Weights of a small GPT-style language model, trained from scratch on English Wikipedia.
Architecture: RMSNorm before each block, rotary positions, no biases in attention or MLP, untied embeddings.
Each number is 128 + 32 x the weight over its row's rms, rounded and kept within 0 to 255. Layers, rows and columns count from 0. Numbers have three digits each. The size before them is the row's rms in percent of the matrix's.

# up: layer 2 MLP up, 832x256, rms 0.0908, rows 64-94, columns 192-255
# down: layer 2 MLP down (transposed), 832x256, rms 0.0913, rows 64-94, columns 192-255
# gate: layer 2 MLP gate, 832x256, rms 0.0957, rows 65-95, columns 192-255
up64 098:117141090052143113124174124100140104130138112135128153195166121194110143120195112100110149149182109112126080147183112151112125048159128117113142148161112098105161166152173143129114150168118146
down64 096:130091102171140143141146132092083124070119109152144054100107160154099144121141126166076094077197098170099154135178144127125147105137133152120165085185120125083147075131122192096110116093106111
gate65 096:106170121174098136151148109137116084111129082150068128149132115194173075179123120156154139220120104120110101154121149097122150083110157147122152091186121105115130144147109100104096128160146096
up65 095:123129115171115090130131156119132086058155060116093169100145095138109110104047142154121037106121118136117122143137105149147154136135116119116095122147109133118146105072132115078141172117034097
down65 095:160131136111110130075127061196184215112100148100152119160091112125084164132180115078189077083167166155118123100124113138086075058105116112222110147063137121125109168127091135131108153065126117
gate66 112:132121105127117165132131201157150139110107175126140195116089120085167124110130065131090141143125133121140082092116074107167053140137099109135109133120130093152148145089114163183114157187109113
up66 107:121111112166120129166122127078158100092101112133237145098156145162135139104047128113118116104125133105144115110118117106141096134111106155131150090175217109165110132095125146073205141134108121
down66 106:070167161096091115133184072104115078153107151145112100139165148177221119150101140142121099183144122139140174130175120092124125158117142142121159119143131134105098115096183101113118095210173174
gate67 100:160113127131152120122110155119077102098087153084105104138075136187138076158154183112114101063129136140178116133116148132187108125115149129105072166177113160134168141099197179141038172124114154
up67 102:178159166170112130095146166217147180153161148167155112188147109070133092138179085135126171165083160136142165080158130135116117159126094142105134172103135123128189154141114127084167141163074084
down67 102:126112097193146185180128101095170111100107141089176099124141086084111107152095112105088073189161162073131160183105160083163127103131132069157138161135133105105092125120075110130141080094101097
gate68 092:106140162113120138112137138105138117115136100197198136119052126106133138115162115071131162122138136085172117099143064166112145173169125110186139140118090092157164124078140121141130126140150043
up68 091:103151100133165112111092144160189173130150094124149148152139139140155104080081148132138110114062112141097148153106127137108119069094139094130169145096108141081145155106126156136091150082172040
down68 093:117102102106133187101137158111123093131089109111117091124093192104055099093098160119128172153153202114132159104132127125093183161113111139190171130143121136157173122051167156067157085113151063
gate69 102:128131140118130083153085079135124134154143122120134128072129145108091102142108055149121149118057125157171091156069109123108093137104107112128132128164091114148156142192084089146143126140080100
up69 102:168116199182089101204154117105154098134154157138169119127144145118168142130143162092157136179147115126162168136146103101169134063146128094089109124122084091065121097102135203044118130166161097
down69 103:136102128067077163162122108153123078132145137093133175102142102173184070144152090099118194161084111124137144123096195155096140185140131084115180115143152096165139151106108137147107156144107146
gate70 096:107129106154120105116105136139178110109125150163112184109071135095099139165100116105152142097095159171150094112182090142115140135123133174178107163170111094146075154126128209170144116083101124
up70 091:136144143163093100140129101119100137185131160105144061120130078144173110122189136092081124131100129115128118078138144112154115111213118156125145127134147181134127125117180129110128131136144157
down70 095:127176088126140067183157085076073148151107109139135110151116093151104083136178107123135130085188115132162178122176181138167138128135137132177166185201127112201124150116149129153127153087101117
gate71 104:080174074143129198088153112092129150132102075090121142120167122139176087150147119132085076130126144162152216165060059123117144102128098163124149167147116105174109088159083074099098122144153071
up71 102:140126149152143112116146120151139087126093151156128123120086116178133120169057164109148074174129137066145191100182114080082072105156063121132163169150118103153119153109132123125162123157139142
down71 102:103104102110140147136174118138111098160145189132134103146112132142051200112130128133106145172081068126106169137140155133153112164155142105157179145151141109175132152120101131122168147141098124
gate72 083:127172179159157097175121134129159130089104172108094082138058111176118132111093177100178163126163149140119103130099142109122142139059101100081154124071167115191085093172116137112154178113150107
up72 089:100100133115067145155171111121101141206094151162117114133167149143169075194184117152093146099138094161096178177177119168141139116163166112106119110180118142120118180118159118101174142150108155
down72 089:148149102149149159121150145131131151157120146071198134153094087083149160129155129070093117110028141101086186154115125152081112070066115133163115092173138135125141079107099178144132156129088108
gate73 103:230152122127148033156095076097133104068118203207135137148143176187110175116138171099150164140160087137116126119169124140129100124134175117133153186154200136139128055112152126131127096100094102
up73 104:126144088113111167117136122085118145112113135175033157133138148176165138129178148130140196059112165126168112106103137147100153224087105130113113153062137159175166136154113134164127131125041153
down73 105:103141207132098162059154097141088137164137137111102100089176079129181104134128149145135078128245107104117121128089133109161118057092101106083156150136096129143175125165136143122093097152122135
gate74 092:133114120175154101139106064090144178113133130131155103142071098146118107077184097104080079153122125099139140083102093133090138159097140105103134159182144139025130145034170154121226130103137105
up74 096:101095164177163146084139112134164117137095137110112153152160096157116125121115172126136174124092069135113163174119122122138136097078175155127132130069182117185176091089089099160143111105144136
down74 094:148126099136141185112151116091138133165162116083079084163096115123168132065161155149105053090107114115092115082122076145153090179166084081115105118126159113123125182125131105133112117098110156
gate75 113:100108198125180094131102107148150118134164167101088132195107096083182110120131153151170169088169127134125174180146141122146167105079071055085041158150154140183098128139100116131145222155127114
up75 107:097168105101119199114138075160128150150130150136127119152110099128197153165169132147137138097105108141131145091096184129136153144108146119151086110148122101110060072170099090149095202136100150
down75 108:095085224127137139121107154171146129123131164149105178165184136100191160150195173115127151136095114139125140191135157102154131137112087159139105142071161141175121083169100148198147159144128047
gate76 097:107102126157138135043133093102179113148128182124196164086060079117119118076150188142094096113127073144065156112162143086130193139118115138101188116134167129193133133157101113137092124127157100
up76 102:158149120132065145159130149164110121105135074088107126172075143113043099099103121099156102140133140100180077164150142136061152070103133131121078149170123115175211105146150155105132178145120138
down76 101:158200121097114067118105109113076084098180120131122162037146146086139134087060120107144176127147115161113123178120122122131123148083164167188147130118141057149116137137113106147125131138127090
gate77 092:087139108138126093146145159063115175092110161111138127161138106108111124138194117086146092073115181109136151156108120106095118098194128135143163186078136133158068118120147113167083126116090139
up77 087:140112146126129141117128062150101091157086136122154146121099127143165115138090138159102156196090121150122112105143117151177181124043198098159110148195156143067126175130125125133141182194090097
down77 091:119133093152142162128150073180135164108147200130180121159140192219113123138089102134129083137134152162143124088172124098176124162118144106135115182126110150112173139171079136101079140113158137
gate78 098:116137118130150116147074193090163164117158157117152124076097062102169151116128099080129165100137167135114106090120101138155131102127156204082121134155161140195131157152159140139117135084063114
up78 087:117130139118134104107150076157101099097107116135141122184090170108094083150119136135108133130068115085131169110152135110117150167139105146167147180111091161107082050127104127150085126187120138
down78 095:117119145180092150176127170148098125143145139105098078068120100161159182132156095155163081171024105163176069102152107106132138131111147198179118168139143153142139163142176162153163102125116121
gate79 099:114069112099111171109118166023130065192103125213134104134111150147092170125147097176136099147179117159139109109143100078153096118112142123178053145100157154164138075147106115165123126145160181
up79 101:163145056146077175109116102087106102109141076144113140140135126174083122186119154119105138120143118152117130106144113158165149103174118105167112121123184148165114157201188193144156087132128108
down79 101:123089130125114077132073101120196156097083141140145113138127159139126092126101119117135164137180107124171135179149101152121082138136132129140108169143104083184166119131134125128109086152142109
gate80 101:164126133135148097069152115119132113154066101186097102085037069090093143119186098168187138173124159103145164108161128146147154104139153167090143236151171111197088186143153169131139089094125135
up80 100:072073098154135083097070144113197150117122151155155170105141123187188076138146154124138128163129161111110164171111084138101108104169134117123132135136090177138147090126100136099087118142125122
down80 099:118113120109133124099108078125128155106141154148136142131090112126107125182117158151095138153065087124158148141137051128112101113053114165123161090187109094122164126142165144104068159081121114
gate81 103:160081119122120180112112179157134124168064155123126113085094128146090093148127083035107075116138098122114114133194163139167111109083171105103139161106131092168151105106106109141167134064101164
up81 102:082130151096108180083179156097111074106191153105159170202172155190107127119147165125098148109096107116119067162129114140184138141172136133165070127199151118102131145118179143139093171117162092
down81 104:136145141168148090154065116134151144115152113068096103145113113116173122129141122149115059106079113123186177153107096093167084116135104161065208117119083108127124151195115109105144126092106119
gate82 095:147134110135103111096156102154081103130050140116133205129137132173153032101150240117138194079130148182075150140168169177083127108125159103093123126132132096113118160162097119153143104107187129
up82 095:141094147081168177133167091093137131120133125075065145157085069069158185184127107204134058097105132175166187182094077150135102125098114153127165146138115141150150135151156155125062163107076141
down82 096:083114136136128146087104138157077109093157149159129122067175175115104116128136172163112119107035128143151081185206152184134180142076108130172105144070142118098194108114125069194147148079100105
gate83 104:109147168094158162123173117096138158125138131126157145185123093151102121111176145140091101131149124139165137103110066142097137110136096114126199118149139112058075106118146114193121130158137147
up83 101:127141111083091101149145120163118127105108124115184143194168115127162154095122119071109132173055146119099092121157159088106126193113147146146089178145099098122147090184125130125098149096125139
down83 100:132094109129119105110148119112051063157201110115176105122121113143111100136149125077154102126064114107161083073091115101129112162121142138117131161129063170123143206203123110106112141102113136
gate84 100:142129174129165143104202157142072134172156121144100125187123130147123137105148119098115183182124153156149133089124112169089123142127109124108041155138132162144117123172145169101150150164121135
up84 102:135139125128094161137085115187178176135183103114131077126073106080142071151130069178121121131121164151114073140165139133110136161125131153149162121122111107121146132176207135193111123161136120
down84 096:102181127114110163125084089138090179105179144084152142137069172085131184143117064177088167070043112114130141139094164127100123145156097156170085150128138127092131109176158116149128092136105123
gate85 099:130100167119179086119163153099088131102162077120101156138065115123073163164160113185185161103141149079123103137131093166128135108140087131108112148137105102172104141131087136158099159167107116
up85 106:109146165132094142175135101224129201135079191101137107045141132139133163158141161122144092092087110173085097138141112139120113154116103153169174171124113127112092044107082080086127120177124105
down85 103:067131142085124090112149099091153105176108190089110141156099064078099084132086101146125094131198145153190177156086118124153116081115089153129140170103116115129114093110143091111160067145163123
gate86 088:108130143142112120144095127086153052091078123091141105108111084124177104146111162121161111087150126096142149146127148118135045121075102168136127149199109111125118121120145148111119091117165145
up86 089:124157123151118141159113123090085160106072181178073071180169128166097138191119106100089133168112112139127115074155121131127138131131122121092141155139175151155151114139145155100109132111097177
down86 088:116084130129142137081102134150124101102099140171100174107125091105118153169181076127107086134173080174122090122157132165176162128132153079133130142155165085103161142112175120145105127136182124
gate87 098:127114073180104173055126127117131140145135121133176144066205096192131091158155167115095119125137161099175112126125182155138141079085124097121113164100092175158174102096120103154127149070165108
up87 104:124117113166184095143116113175123160086096114128080133087145126141118089192102095102110127147121191105123117114217111159113053202073147155178150072085114130094104107156122148119103148134103131
down87 101:185149138122152197157107134136127147140060073146096129127156105171153214155130131111152132154214174089159123121122143140158152073109129084105148114112119177140080126095167095131095097126093162
gate88 103:094117139089108128165136109118095155174138046142158104123093109128147087113096099113124096181141138160137127139127130151141127157145130079065117155184108145112170128121157146166101139119096119
up88 103:183129124105156089078129132170077144069129110123083178159142049139100137176088128025131146126104124067131112131166136103149164138102091191135051155117164093106155128092089152066150121094148138
down88 101:157081122114096153132158125102126113168134090147168119111115113114121151117110114130119147110082144158113061204116131137129102210188119068150148132151146151086149063090139114160131112137118128
gate89 101:112148152133169151056128128106087120108165143184138090097092082174104183165112146158170119111102142081151165092180087155085074080166109179129181154139140115105092150148130099156124088133087126
up89 098:167154148107116134117082127156134147168076132137071192066144079179117089092136092112077063186083147080071161131188128135106131171158155121108124139126099195197096138118110137140183150077129087
down89 095:111119167131088097150169149151090107059087108138113189105181081100125129097139134137106178106086083123090106117131133155115172169121129099097190121187137071200134123118115185143079138127155147
gate90 109:087157118063127100081149134158110112097099083177136138153157139156155092101096100141102146125143157087150181126097118149103169122174179108142105141145099180113121143146144119119053190132142128
up90 110:071095133191130097174140135188100092118055146160142153167033171098055140116152164103162150120085099127108175165171120146151055137139096127190156149075167099092099057132112086135170133168155126
down90 105:155139128080147193107095161131157103107160115141055139151070148094143126137117123199068158158038125087121174111092098174113152120113093121110118153152144126184123158136155184088138152038139129
gate91 088:218099157154077148112201179162086120137127046145161093193087154053171137168115161162155115092146152096149150124111131118132165131131121166129091170124201150149134111153108122076204129144155127
up91 092:158092152147131045141162106125097095147157140107196105107131114182154210118103118094167190164138119134180117137202117143090125092113126157106111122099116018126163122055131096150131155128149087
down91 090:089132147110175115155112123115127149112079156099114158083145087096133183125135137140128159120131122101048151156140180135147179164086098150063101108168159131101121164122116119155112147062124138
gate92 103:086118154115181161153135165140106109135084078124098125183110116193070095141134090105119118166102096084224149124100111074177106102166106150095145150102070148088147101077168139106113154141150163
up92 103:088165131162087147123109118185121070177150165147106186094186120108120107110116090163064064140139183119120142088102113092110158132133119095203179130173144161107110119088115130136152157160132156
down92 101:114134188154152155094147131091122105144132123122121118154135139125147164138135138195111151115105130095098155153134121212109146065111106128125126166153148134115097118140157131160115163086089133
gate93 107:083100124125144119185122135111117105079173159158118119165120135151166122173089121137152164133105146142159185080107129153140194093099165100122144140101105078148123183078114142145117126089080127
up93 106:176156090099122160156081157106150132168093105171055164112174099097145133149130135161154130174109114175108126164167138070152207118098157141101080133128162110162122132136133189107181145139109176
down93 104:109138165124086149101130103182182105164117153133127133128092115171149096146127127081136050102056207037134137160130166159155089126135136146155163131159110137114172036136140117166137102155077086
gate94 093:180131148149118078122170091122099134176128117179146137128168172210102146090098130179133122140130091127114210137084117064135103086122084183072101117086118194092105136116140165095152149152112164
up94 094:184132093116180082151112150089109141102089119092066146111132138122090150170179151139150162179085146160149078111132094154104116107155140111142134119084095120155122143121134130126061127128134154
down94 096:138095083141091155178153143082160132143138133139141101131119120159121102121054124120177120102038105128139167146090118141051184113081133137172114168106109078116118053108078127139144075176105123
gate95 102:146083137151133097056099061133135100164139157172142136117087155102134138121139108161167088116126141123087167176234121122153127148175156118158186099163196069153132117110132139151120125129129106